Weights of a small transformer language model.
Size: width 128, MLP 512 GELU, 4.56M parameters.
Architecture: rotary positions, attention and MLP in parallel.
Training: a variant of Muon for these matrices, 154M tokens, 4685 steps.
Each number is 50 + 10 x the weight over its row's rms, rounded and kept within 0 to 99. Layers, rows and columns count from 0. The size before them is the row's rms in percent of the matrix's.

# o: layer 6 attention output (transposed), 96x128, rms 0.147, rows 22-23,53-55,85-87, columns 0-127
# v: layer 6 attention value, 32x128, rms 0.118, rows 22-24, columns 0-127
o53 105:43 36 53 60 49 61 48 35 42 50 65 49 50 55 66 43 58 54 59 56 50 36 51 33 57 48 44 47 43 51 54 51 40 49 51 64 73 50 54 45 44 36 53 46 53 39 66 57 54 60 55 47 58 62 71 60 37 55 44 70 29 59 53 60 49 58 38 60 46 66 53 53 46 66 35 43 45 44 60 56 74 76 69 48 47 47 43 48 54 45 42 41 49 55 67 63 50 58 54 39 33 59 31 37 47 41 55 60 42 33 57 51 52 37 49 71 44 41 59 53 47 55 43 60 57 56 32 41
o85 102:35 67 52 34 49 61 41 52 51 52 48 48 37 42 37 38 44 39 42 39 65 52 35 58 41 57 57 57 47 43 57 62 49 50 68 47 30 46 39 69 55 45 41 45 54 53 50 54 42 40 47 52 47 51 34 44 62 34 46 49 50 35 49 51 66 42 36 46 55 44 58 42 41 44 46 46 42 45 59 53 30 48 34 40 56 62 41 55 41 60 54 60 57 45 46 49 37 19 42 45 59 45 72 61 45 42 31 54 67 55 54 49 34 55 46 44 71 53 51 53 41 58 69 50 40 67 69 60
v22 095:53 56 62 47 37 57 68 45 31 45 47 48 46 35 52 45 51 51 55 60 66 63 40 42 55 66 56 60 38 36 41 50 39 52 53 52 45 36 51 54 71 49 48 36 43 65 56 35 43 39 46 56 44 63 43 31 34 50 47 41 53 26 31 47 29 53 62 46 27 64 45 50 50 52 44 44 64 62 56 50 48 31 46 45 32 51 50 51 53 49 45 49 38 32 54 45 53 40 50 50 47 57 39 43 39 51 70 55 52 60 33 56 67 56 51 30 55 62 43 34 59 43 52 50 46 60 39 38
o22 090:47 50 55 46 38 44 65 41 36 48 50 26 40 48 46 58 36 48 70 38 48 47 41 70 45 44 54 50 53 48 65 61 57 57 60 46 58 61 35 57 62 45 51 58 52 64 52 35 48 63 47 55 53 57 46 55 43 54 55 55 45 40 57 42 47 67 57 63 35 50 31 67 45 61 61 34 43 32 52 59 46 35 34 76 39 47 54 55 55 63 53 47 52 53 49 45 46 36 45 37 57 64 39 65 45 35 50 70 67 64 59 51 54 45 50 33 39 58 32 43 64 35 54 52 45 51 43 44
o54 107:48 53 60 39 60 42 38 43 78 59 57 54 52 43 54 46 54 50 36 61 38 38 62 36 53 62 54 47 69 62 46 42 57 45 60 41 48 53 61 52 49 56 52 44 69 47 68 58 51 51 43 56 35 42 56 66 68 36 51 64 67 61 52 59 83 43 56 34 63 64 48 51 56 53 40 59 36 47 66 44 64 47 65 40 43 60 43 52 46 46 69 44 46 45 59 45 46 71 51 66 40 44 47 51 52 66 50 50 46 34 50 56 39 53 48 53 43 37 47 58 53 56 54 38 53 40 32 51
o86 082:39 62 38 61 50 56 51 62 39 53 48 65 57 71 62 44 52 49 39 57 45 56 48 41 63 47 57 53 38 54 39 41 47 59 34 48 41 40 47 58 53 31 48 53 29 46 50 38 59 40 69 60 60 40 47 49 45 67 50 44 56 39 46 41 62 52 36 66 55 42 59 44 63 51 53 43 57 66 35 53 46 76 60 60 51 40 56 71 45 74 45 63 55 60 37 63 60 61 56 47 42 41 61 46 48 46 49 45 43 58 55 48 50 37 58 47 24 55 70 50 42 60 62 57 63 52 60 62
v23 094:60 56 53 36 53 46 52 77 54 52 38 47 54 52 74 41 45 42 70 36 58 69 43 49 28 46 39 46 26 55 51 41 52 40 59 41 70 48 45 66 43 44 40 52 44 45 53 68 52 48 36 36 54 57 49 48 52 48 53 50 53 50 58 57 55 55 49 53 58 49 56 57 47 47 44 49 46 62 49 58 56 57 30 44 55 35 58 45 59 68 32 41 49 41 64 45 58 46 54 54 45 33 49 45 48 56 55 47 54 17 54 49 42 54 63 54 50 72 39 59 39 50 60 62 25 59 56 47
o23 093:45 54 59 49 46 38 30 51 32 59 68 53 48 56 66 43 56 50 67 53 52 59 41 63 56 47 39 65 38 72 56 51 39 50 43 22 77 56 61 50 46 53 50 48 45 62 39 51 61 35 49 41 51 32 37 48 46 39 45 53 51 39 57 46 51 49 53 55 51 53 42 46 25 47 46 45 49 63 66 47 68 52 58 49 45 43 57 65 57 50 32 64 51 51 57 69 60 50 41 36 37 62 52 48 51 39 52 61 71 43 53 66 47 43 49 66 38 59 44 50 69 48 53 55 41 53 62 56
o55 112:49 51 53 62 55 51 58 50 57 45 43 46 39 46 24 61 62 51 54 41 45 44 64 56 39 53 55 44 57 34 45 65 62 54 49 48 32 43 31 33 45 35 49 33 46 57 50 38 33 50 47 56 53 60 58 53 35 68 61 42 39 52 28 52 44 43 41 76 53 59 50 37 54 65 48 44 61 54 30 52 42 67 59 42 45 71 55 42 49 36 57 41 59 52 55 45 52 48 40 42 45 44 48 47 52 46 47 52 56 57 60 52 62 59 38 31 67 57 39 47 34 26 50 42 59 61 43 59
o87 094:48 44 46 32 48 54 63 48 52 48 47 60 57 61 52 32 38 50 39 47 56 50 36 36 64 36 49 44 49 37 60 42 47 49 52 63 44 45 58 53 53 66 65 62 49 34 48 56 51 50 65 32 38 71 51 61 66 36 36 61 59 56 43 44 42 69 53 31 47 51 55 55 73 28 45 51 38 41 52 46 43 28 45 52 65 49 45 62 47 60 49 42 49 70 27 46 42 55 58 61 59 45 54 44 55 53 47 38 39 70 52 61 43 34 60 39 51 45 51 48 51 58 46 48 57 32 45 41
v24 101:54 50 46 46 56 51 38 50 59 64 48 35 49 41 62 66 80 57 42 62 41 48 58 52 57 45 33 44 44 42 59 52 56 49 47 50 47 51 71 61 53 48 48 44 43 59 35 60 45 33 43 47 59 53 62 47 61 56 31 50 46 47 53 56 50 42 73 52 53 54 45 64 46 49 45 39 60 43 66 59 46 48 48 69 65 64 39 69 55 72 46 40 48 43 58 45 40 50 48 50 58 43 30 53 50 55 43 55 59 39 49 38 35 65 50 51 34 50 28 47 71 37 48 62 65 36 34 52